Weights of a small transformer language model.
Size: 10 layers, width 64, 2 heads of 64, MLP 256 squared ReLU.
Training: a variant of Muon for these matrices, 10320 steps.
Each number is 500 + 25 x the weight over its row's rms, rounded and kept within 0 to 999. Layers, rows and columns count from 0. Numbers have three digits each. The size before them is the row's rms in percent of the matrix's.

# layer 3 attention query, 128x64, rms 0.261, rows 0-127, columns 0-63
087:514481478508535525508461512508456493491535522508506523489506501482504497454537528510449478487504505485544500527502561480534505521484533513496539568494529515520525519466533476500485491474519503
083:522519486520524504501498472480494489501526532449445497533524493493508531513572504483482498505498473521467482526531507460495516507485537514534494526433488478493477526496505522484506478525536534
090:495452493508483513486499494493486503510512487533526492477475482525520488498493483508522469495540543502491517477475552444494496500488481513456505508575535488545530498474509475553490517467501478
088:503489481515483489493508498550480487547471493504542494513476494514516525498464524466506476457534523480539507505468506532487499547476506486472546459542518513478512491486520507518500525512448452
106:500536508479519491517483512499498501512488506430474542527506516471528506544506507507506512524476480522481495524507469481497534506510505494533468532454487502467541509513546520495477493550433505
117:494518484468474508494467515498532476481526508511479462499526478520496493499518533502519510538466487535468506501536565531478506519529484504536522524533529501506525472532432512470494523524507466
120:506516461480528491538470504532498512472493523441461506511506494489523515543445477503508529545499482510524497556509466492484520501511530519516485501442472482503537523507542520518479493501498508
107:496542532505492476506456507480543486467482481513516532478487501509531515531496495507513537483468480505484470525534457520480462494557516493485513491455430511484519501530478497478527487521498474
116:507473493500511507485523489504522477533484467454507476486516510527477533484524496504486501452456521486446518531492501495505533516476464444535510515480529506505537512524471500513472480547445499
113:489490485510509461487497494536483476496510464464448507536507517528528485517475483492518478528494467534521527511460488477520523492526488495516484546468522470474523526484507545513458542445491507
116:487480501496511493471495468512526501502546503479466484512497439526506483540516533574508502503461514548486544511496522481505515485479503535503469520534496501484536520477447499486496538503510519
118:503489514517540479519490461492474540495526519483496492480537555446525511520508451486494515460474501511528492495503487526516473520469543509473475489499526467504443507495477456508472487478530504
120:525519494521466527495499491481513497536480509507522507535489473437489495490486513531473454527552525464507477503509481488519477544495542475493473557490499499518483501547544483516475509509526521
098:476462509535471479496474440488497506453530531470463538472504460490484498528533459540491525499523512521521505503471474498513471505513500509509470491449500499487481508484489473497550494469513534
121:513472467538486500493471451493482510519543483451440496526504485478493527485484471508493516529535493499544497467481492528473487489501496464484477488504521463477443509504525503546514497490506542
108:540485469520477503479509506523503519550523478530492558523527513526542519476487508507474494510499490478525457500517486494548465484527533564471498520519502471488479492487518481495489463482528532
087:432507474477507456487490502521474477506542493501520494496524480528511512500486461473551512473502538472490496485514501516502488486492467479462478447562475485503470498473462505489496484526474472
086:520475466551487490477504472506445479485536512519519528527472478478540501502524520495514440464525500515512521509453532490480506505492492478476498508550517520496525514442500488525491504467484481
080:441490535460476489519505521505445528500501489514507511454517482514494512470481477523552545491493518474503488523499512512488479475459479517490494455539500518516473490490478492570524500526513495
091:527517475491503523483531531490555497508451484523484535475497514469429488486466532486445504507489497479529512506519503506527498488465453474496523481503482528521479502531482461477513523500513529
090:498473465471512503485488473539458501541520506486523452547473501529502505477467473507487486504536528500506564461483523501495504517489504514513506492542555486507486538514530478502467493465513476
136:564478516540486479531523454493523516490509523501533520473462552547475487540519517481504527470504498529489499498489521480489505499512505506490492477502525494550510550485551473513474483515505480
130:457494493523497523482516472539480495488457470490535465545490484515510510458483480494529490498557507450536535500483459505478448525503508493520532505466507477504503509484508512519450505464506496
113:495511477499500485534503495555483489475441489477507489518481526534494534473502501481544533502518470521541496521475469551471513517509518509551512514488501483493500515522546536476452482504469492
112:509519494446527507508548438500524504519512481512461508480516488515468496459467502536477477502523511500475523500511499513494463505496531468475528487495522471504497539499548487495497495437551507
161:484510492495490538484540449528482491489473490502511478567486503502505491464513470505515438480539486452532533513487457506513483537483509520516549514511546500527509478501498501512465499493509485
121:500494462533470513469503500508483504525482495542540532517485456481493507461434510476508489484483514447511484489553519498514471483483498470466528479451475507462473502473487501524500520503522517
087:544510485508535499474498496459526468482489520491520481520520551498533460481524487489508510514524499529538483477502514504431546478496498470491534491504443520490518476443471496509488491490485509
130:547516517528521495479521471523524490557486541555519532457466490488507470484469517514524497504512530524507539519509495516471511496526536476498487468524508542482508535521515487479535472476517480
129:476508482536474458504481490484490513511514527488542498485536451512497535466506468537506544517479467483517489491518538511487464498476476493528486502444534497550529496491496521495533482511509451
108:490472486482451484483506497478498493462493554495479463536508437438510500506501511542494475483465504492464549499487478519498493468503522526503507495487497509452538486510510477502511505522500552
092:512522485529502483494468526497486448542523517514566506481520498478518542486536512498489494517517479504500465557513479508501490507500561470512489501479505479535472522474536498491485441506522496
108:463486524477506557471509506509498523476504492513452466489503503529498517472568474509457416501515485474492505509513516489471495482514519470478508488468513484500471493538482470503512490478519525
105:493492485510463499533491493513417481475505518534501543515534517492539507465488518482520518537482493478537500487504509497544438467486483528509531483505501499479502506487525468502475490496554512
111:496489542471533521541507511497472522489523508479453515501509457499542521494468550533521524534501498492490499514526503475550462475499487514483474476454498486511534522525523464483491486472530465
111:499517459502492533496508468541523524532492503497471505488492523534439504495503491493498489482470491537495483483499485528577544501513476492513572474502496511522505529510509499510510508513455455
115:530477452489501482528481489463463506521533495483546524540476469491539490500475536472493510562493500480522505493481494477515526533515516536478452471499516507485471487465485514501474538471494490
125:499487533471504500535502478506498537471477473542497506490550471555493463528499517483543517491516534476509494484522533507522493452509512557525531511554491492500540501462498502504499505465510504
143:468520513529514491515511481485561511495544500505474520476507496577515469507472505499548504471489510477479510487500552495498485480512470549512477487542519489497524530513490488477543522509539504
110:479499479489539495513447537489475493529511484493550440498495473533509513519485494502496510491491551479463463556502523488490465470480506492555546510544486489504524507490507477508504476493490497
101:500474480512502530505503524507493500513529507519494544441501516524511510487538509514476543491540495522524515461495548560477494547504504454505469516524493470520476508550482522479523494509502465
095:524506524526548488485517519517483524527533476516481535449450496517555484524534517497504486501508510511487510505523503506504470537475526495491452495481532497497453527509468510472476491500561472
141:494567452519502512484500487489484511567460472497495485498537494510497495474502490464512501504562460471514500519507467479499483477495483479515525482445532532513526509491494512549495493485484480
118:475448555534488470456502466530531501510512491523502509470533502529503501482572497515505461505524490510498491478519504527481460460471447496510474516488524504520508504499464509499501455487512500
115:500493500483516518491510466473518509504493530535538472509462478522498480503507497501497485492530536503444523466520493533568531523533494464487533497530485476533456531500515496521505498442512475
082:508485473492490462514502536529484456502484568533517525501498498478491525468456483495472542520512495507529485449500519512513488477488523478447498537491480469555499520526492511488505483536522493
101:510488502485505474475515527484452472470488485481515467516475497454511482480536489470474486523504506519509488510528476501458508486515581518485489541481495565494488463482461513522480483502507523
106:476547544522520470543471488566470493480495497497493506493485543476482502467512510544525468495472484517516465511489486464497508487464488484515530522493492524499495494539541462521468509521516537
117:516480490505496466512519460529523492521510562513470473482487481546482483491515481472485523478509516512436524475518499499506461467475544458502474488486553492507480541485505478483527478486521511
101:482515467519509461508451544461485511480513508496545473474511478510509489507536509534504502495474495523532537513478550517460546506483488494546513506511492483507514480466458510494556521505518532
106:462501469509494504477507538520485518468471505521503489500496489469505517430509491484505434539495491507551544536514465470509499483517468511533486521479476543469464501483485523483502515501468500
131:479497504478529525543507472494508503460481479479480508483495481497493490499498522533536554499518474471469492554495474490473488452486511511542529511515467508468553483526541516497456515497462483
107:534517508541502493428507528517533519559514491524544490518481514539554518469499482494495480472520517514454500508490485494508488483539502487469491509528493479489480524468531500505505445484503508
114:472558481507442494503525487503494493467458492490523488502497489535507506417506468488518512484504499466502500522514478462486448472487523527518458519494481521522482470519518526495477516527500478
118:502450459465510479554478528524481530492553504492484536480496520492496497497484514496524523523517510485534484533470538540496491468485545549495483501555500482490539485484492509501482486481487524
121:506495514567490473509499488463482509457507494500467465497485540475485472503571488504530495493476504490496528495499506507476453502489505528526493465515515521497476475444481459538508493512546500
100:534516481514524479449486530476491472474473466490505475543510501443504478525489462500480461503477487508526460474524458486497520523490549519482496545522506549503479518510493514521465510480506504
104:497479526477502544475481441532496539517484499515521537521537464478502491476487495481483502490494521459497467506481478524496489559507490509460561531487481503529499478510545513516468503517469505
112:528463483500534447517501553543504548499495511532471501458484479530518525513467521493506558475486506502485535469532506483524488480501494528485473464501510486478520491485469504511532482500480460
113:531497490485514484501541494506468468495478489504523483552501541487517477506528462480517467483467517503465502500467490520531487478498497460491528535490519539498532521503472470521434459470491533
098:476516502523484497481508530483502431481500482520521502481473536481502551500489470511472516483542486479491444507510482481507461490516517532506502504525495513481446477508527443544486499495543510
110:475523451499518540445468521526476487524498491503514519521505476483518543471485523443513499506560495475502502548488471495509476496516503513512525489483483534459510495512539487520455506503468481
106:493515526521495512487490508507450543471469504545501505543513482461487528485537481535517460504496454486527498444500497491543505502527518515479533527450509525515508505522522466528463501510495482
093:504472485540526492502531495503497436483515508483498518516503474485483517463510501510516543521497496498526517449475552551463505518516508447498451539480508519511472525545487477498498521484514482
119:500500503478526508518458484517495509542448446514489521477499493553498533481468488538506453459531480509473529499496565525476458512485458511494510483497515500518505483504521506517541489487491508
098:466510512471518495491477478501515537548511508503509420519510483504531521512545465469487515500498504462483553480519486509492517467537476436536492497503484459479518482498481503511488484519507494
116:501490484510506463491492563510493553500459482516490555485528479539480490472500532539500490506494474515514473544513552526529489505485481518476499513487504517499474502482527526488562507471503534
102:528513500479504514519502503529509494462504551512519498542513519451521482535474500490466524532447536486533476529504441495498535550521514516519491509508491505446493501506500477469490499539525494
091:506463503492489497555507484505502474486526497468492454539489498504535513529502475488525520508507516496528585473494492458533496500523505489503501492511525465485518478539486515518433506506532470
104:523528519512466467488516497482522495462503510519521540498501503475489488486515530497468528499453543534505445494532504476508529499514541499460462458526460524474466510495500492478549513533511490
088:495468549550496523486510466545492488512494465470499462500479487543495519453495507515522482466530520473511535471503546479481503509500493504509497511497527488531539476512488531517446507476537474
073:519458471508545501489503522523510485480531554507494539477529532509511468507502480496528497502511474500496526539470502503510467480495439468521475520472498484507540516480428490473503474470489507
112:534498522516483522452491522451502529507522538529541532484513494456475496507495476484517525535494544490524460484481483492512512498484531489455494466525446536472461517491483475498530494498489500
099:435499522522517490529508486504458505490460503500495462491488490531480531503526487534529489460517489501496543508482513542457522516526486471508522484469522465477535482481507543483545505457511503
099:471502542536507514490521474508494544480463448494474466500490457521501537473492481502566479484522521533483487493455489489503530502512444491487483482483491483509492500516474505547522467484501527
072:526498477500494534509473517499544512531481496514479493473519453542532542473543507511526517566521483507469526527497496488479487457492455528541491533481526478493501491518518510513499459494497528
081:484469513497534494512509500550487519509497515491475497477495485493499472531454494493519492502544516460541493536519510499517474516495503575506543527545455517482514528485512496488448504478518537
085:540468558500492502486489501517544477478526486506537477478489531515522500476487497461487509474480532565484523495512478500507514476499494460510484467507466462494457494497463505458532513546493501
068:497475453485510460494528521478537493537504525542502532499468481483554502489503483515499506517515510532521512463487480552497526517488456530511477489519496451475490493505486464471473449485477520
100:539467486518526513491474520475519577492498497493531510509490494521499515531490479491515502501530474521490496501462570514482491529508545477500474496460464461479474488481531528496543483498526505
093:486499453470457491490532532473496515493516481500511488536520465491475476520493465469538503523503516451532503513488435520497471505537476546512464458494511484532476500496495517478514472471514483
113:500459514535517498510483498541493490502474471499494505458507486515530499499483520502503474450547484502510546508488522530475478510450477463453540495501500518552531486469495519541525545488488492
129:500545469501493525511534496489524478478495501525500531524499502446460476551492499488502532503459480486510446542526429503521485521511505514512471503478485492493476504507501469456509469537499520
109:464487523513502514506502443478536474555509525468491445505489519532514516485511484511475484478545519482452559474482508525495498511496470449523519490479526493510527489500494524529485523495525491
142:491475537535492480463488473499484481536515479497518443505494508542500533454522505511498459473525510493479549481480551511482513478483470462509537491519521513519535477488510527545487514493491473
095:518528532496510574512514493501496498518491545466523482510523488468491483567470496444525492486501499514497473499514473530525541530490491510512548507478495516460508498479524486491481473507530537
104:513497528545485489456478514486529469508521500519500518474498559480474489503517506486513497497468552510490455477486490483529524469486526475484514462536470559505495520501476477484554527511473497
128:471515507493503501505473455526518480529544470474436496495507541559520479457508497524479481500534474476449549494487497506522465513518485482522503484502516459517538521508492520484504521484502508
076:543513446470482500524497488474530483494507564492482547510487517443472478519488499490489556558511472518524518514503505481501512483481486511496485511515507478514507502516485480451493455513472524
091:492536481480478481503562441516496550535546517479474523474507532478465476498481493512490519488504515481532503510478499492490510498504521483446477497509499512469506504518473478450527545470500532
075:469491509528497454469486512511524536478505472502475530527492497494495474507499457544510494535512480509523464494511494490505493508532577527469452538488493496483499524555492490475495494455481520
089:495498518484503490526495506554557487482483534508496504462508570548483461526535508482490479533517500515472470520511525513511489496514528479474471506511513510457530525508460494452517511481478486
081:496537524502469484477456524512448480501529462472497472532512500515500471467463519478457504502480489511523536483528432491466492474498539496467516509498523505500467508520515469503469506527469483
088:504539457509491461479524489453494533531496505497538503549487509447507510493492466547489543484504456481535511515507531478471535485488499520491468495509536482515486470495515508524501468469474527
070:522491515503464479563506551515440538527458506504557485474476505484502523473493472525523515495522501491484492513472524517533475478503487471481500489521448483478509489498493497505478480471475464
091:538508490487490519544474505476510507507527473501526457496520518547508494503512536442501490527511500498470469490482501545514463523471496439524461517502506547486499482494502507542495507552500473
070:494488502489438494478539510513512539561424488484495495486492475497467501512496519496497545460492515517479524496500476462527482464506501461515483510463473532512497483541509496517486479499478527
079:468462433518497519452525543548515514487510474502468499535496493466519515536482505500482527506512467518478509516537474520499493487493516473506468493488489538497466491488465539504512548531474507
065:491459494497523506481478474523553513508470521492501517503528503466531536503549467536478530482499455530485489481486518536495475505452516499491459525526451504476452470530520486510503510500482514
063:491507504503450476497498491444465515515544497482525526511486509496489486490474543495504499500496485514511493512497489465508462558508481502507487541467474543538528537488498532545447455480499502
061:499552474469458505517458490535508478441508438524511533472543536484542505497503495500471491521518471480503480520478521482464470514499497513512503521504524475517490493502475454521515504527476482
084:520502510439487524544509482522530514475506531526480516508480503495511534510506481540531565488494485528474543498474544491514507505475521567512532487526496483511520525499487495458503488533498481
081:487498492486481510533512496523455492476539517461490550513509502509510509490556512491459502500497456466543469496493522470518504553510499516497505523492538548489506511484499502544433479510514487
076:520513504501486477524442461488509489528477503467520494516507488508442511490499497531506494509458473510522535452490507531476515485523484442480457512487473500465510532531544513457523502491489519
076:481490499494510526472415502504487490473535504523503513509511513531518512489517468514502461556476483504440462505492488497489492516494480470465534505536523502477537548495501520498516484474470472
075:547552508509476497505458459454461485498521514508510490511474511460496533512521537486510488524509464539493508499471519461475503503492495509460502484494485461538501543477524490530476454501504465
064:537480499533524507500502470459479459510540492498494519507481500455485482528501500520530498534506527525492485468515495512490534496513456486570497508436483470533561493511498476494503482509518499
061:485531492524514471517507517490477509429513481472454513509520494498515473516503496496537508510541481509517470481496534462493486521486477539467438514489473484539507536503464479553497508524490486
070:501536512460497523501510452486496566565549530484512527491475538528497493511517480501521520479516487525475461535479502500492504538477510534496541493492494515504527502472524482509503464479480526
081:463527493488479493472502493533502522536495504482557511525486547474510496467489524498509445486512481527518500551482468531488446509481508492457478519499470516514454535482499538496486483476512518
083:500506492524475468541499480507506477439494496522524496439525511462494498514520483506473539470533487472521486492465568479458509521542520510539505513526490479484501475532528483488499507489510514
092:482510498508477500515499488503462551477518482476489513491526493501500497479494479497489510486526466485537492508520553436468459539532515533445483527497467501505479470483528541545497495493537504
057:500486528476493485521517516509496521513475460515508529483509471546510461511495481490489461481493538489535480473526459521528503511509478487561502538447518484497527462537510431502498495497503513
081:476501477516538515477476489516476507484503470482468488534499461469515484488497439496525512471518508503491466442505515490486530485469488504471497459536457455529478494498508483521528524556510521
072:515539515467456486515480456455532530498512437523499524524474515534496478531497486520513509476508501507498473477516496452523484538501509492527493488444493499551532495504502477532535486513488490
090:543487482531478510487517524484484473496505467519494445537472488473507498517502515488472527509540525507492510455522435503487513503489497443509483474458472523514487470515481490518484527533486451
091:474501548496500528517513473545527542483452477463523544524497504506478512533469480538514531457509496477530494512490551495481480515491514570510507507478473492513503504480506484517485469521482510
075:492450485530511556453494540527507533485530451487506542508507493531519505515503473498465491507516502461481449510490465496475491507522507497543542500440480516493489500473493490527510511487479506
101:494496457470458485503481530532497495506469478508523522439490497523502506495527517448485511493498484507484489474453500488460461477532472492488526487518454481468475546497529494502469456482472505
083:542512533516473505531521507544468495530500469463494524491483503509486522535507511490482474524513506495553508496504476525508516488548461491509495453450482466472496495471510440499467493510465472
077:491487481476537514458482511455506488520511541514545492500483537526509446489469517436497462500496501512507510493523495511445471509485485508480501517519499512489504482447518553484512453507515515
083:455487486567498504512513498513502475511464514522471480449528460485494497500557485478470521498533526500480474478507512529482533513519517469512471500518510488478497435534517484506497506544511519
083:510531509490494488470498459476514544550494505467536532512493484513496491480501479542486539473515493456525491534489522468514502519484518527516511501511532510505489504504549494543474452452503549
072:524510489532492504461512512505458490506530522432483505475495496507464507469545527473469529482492469512471509483444485488524530475534515453498493485462497543487473529533515498517476495484500510
071:508550489536455476484506527482514483481499466528529507502452541494494472504512517502501496482536478485500503529478471471506479461543532506547490467446490503551490536480483497503525478484486505
080:512517513486512532480453487475455511508505468482538495524528483471494522486465509508539454514478493481474487544464504542535469533471513470531533509510500513538499516489526527534504541502529486
072:473529497508437545498487501540502520507476497522493538524499473497527549478524474548474490519515477454518514538493501479526489538521485518488482461534514509495484496457513522534476490519470490
085:503515498520564517499494463477484469516533513502484469514470505488484474523539500452512489487520491500502476459490502546468544500513537520514527436521500481492493497461552489492508506529527517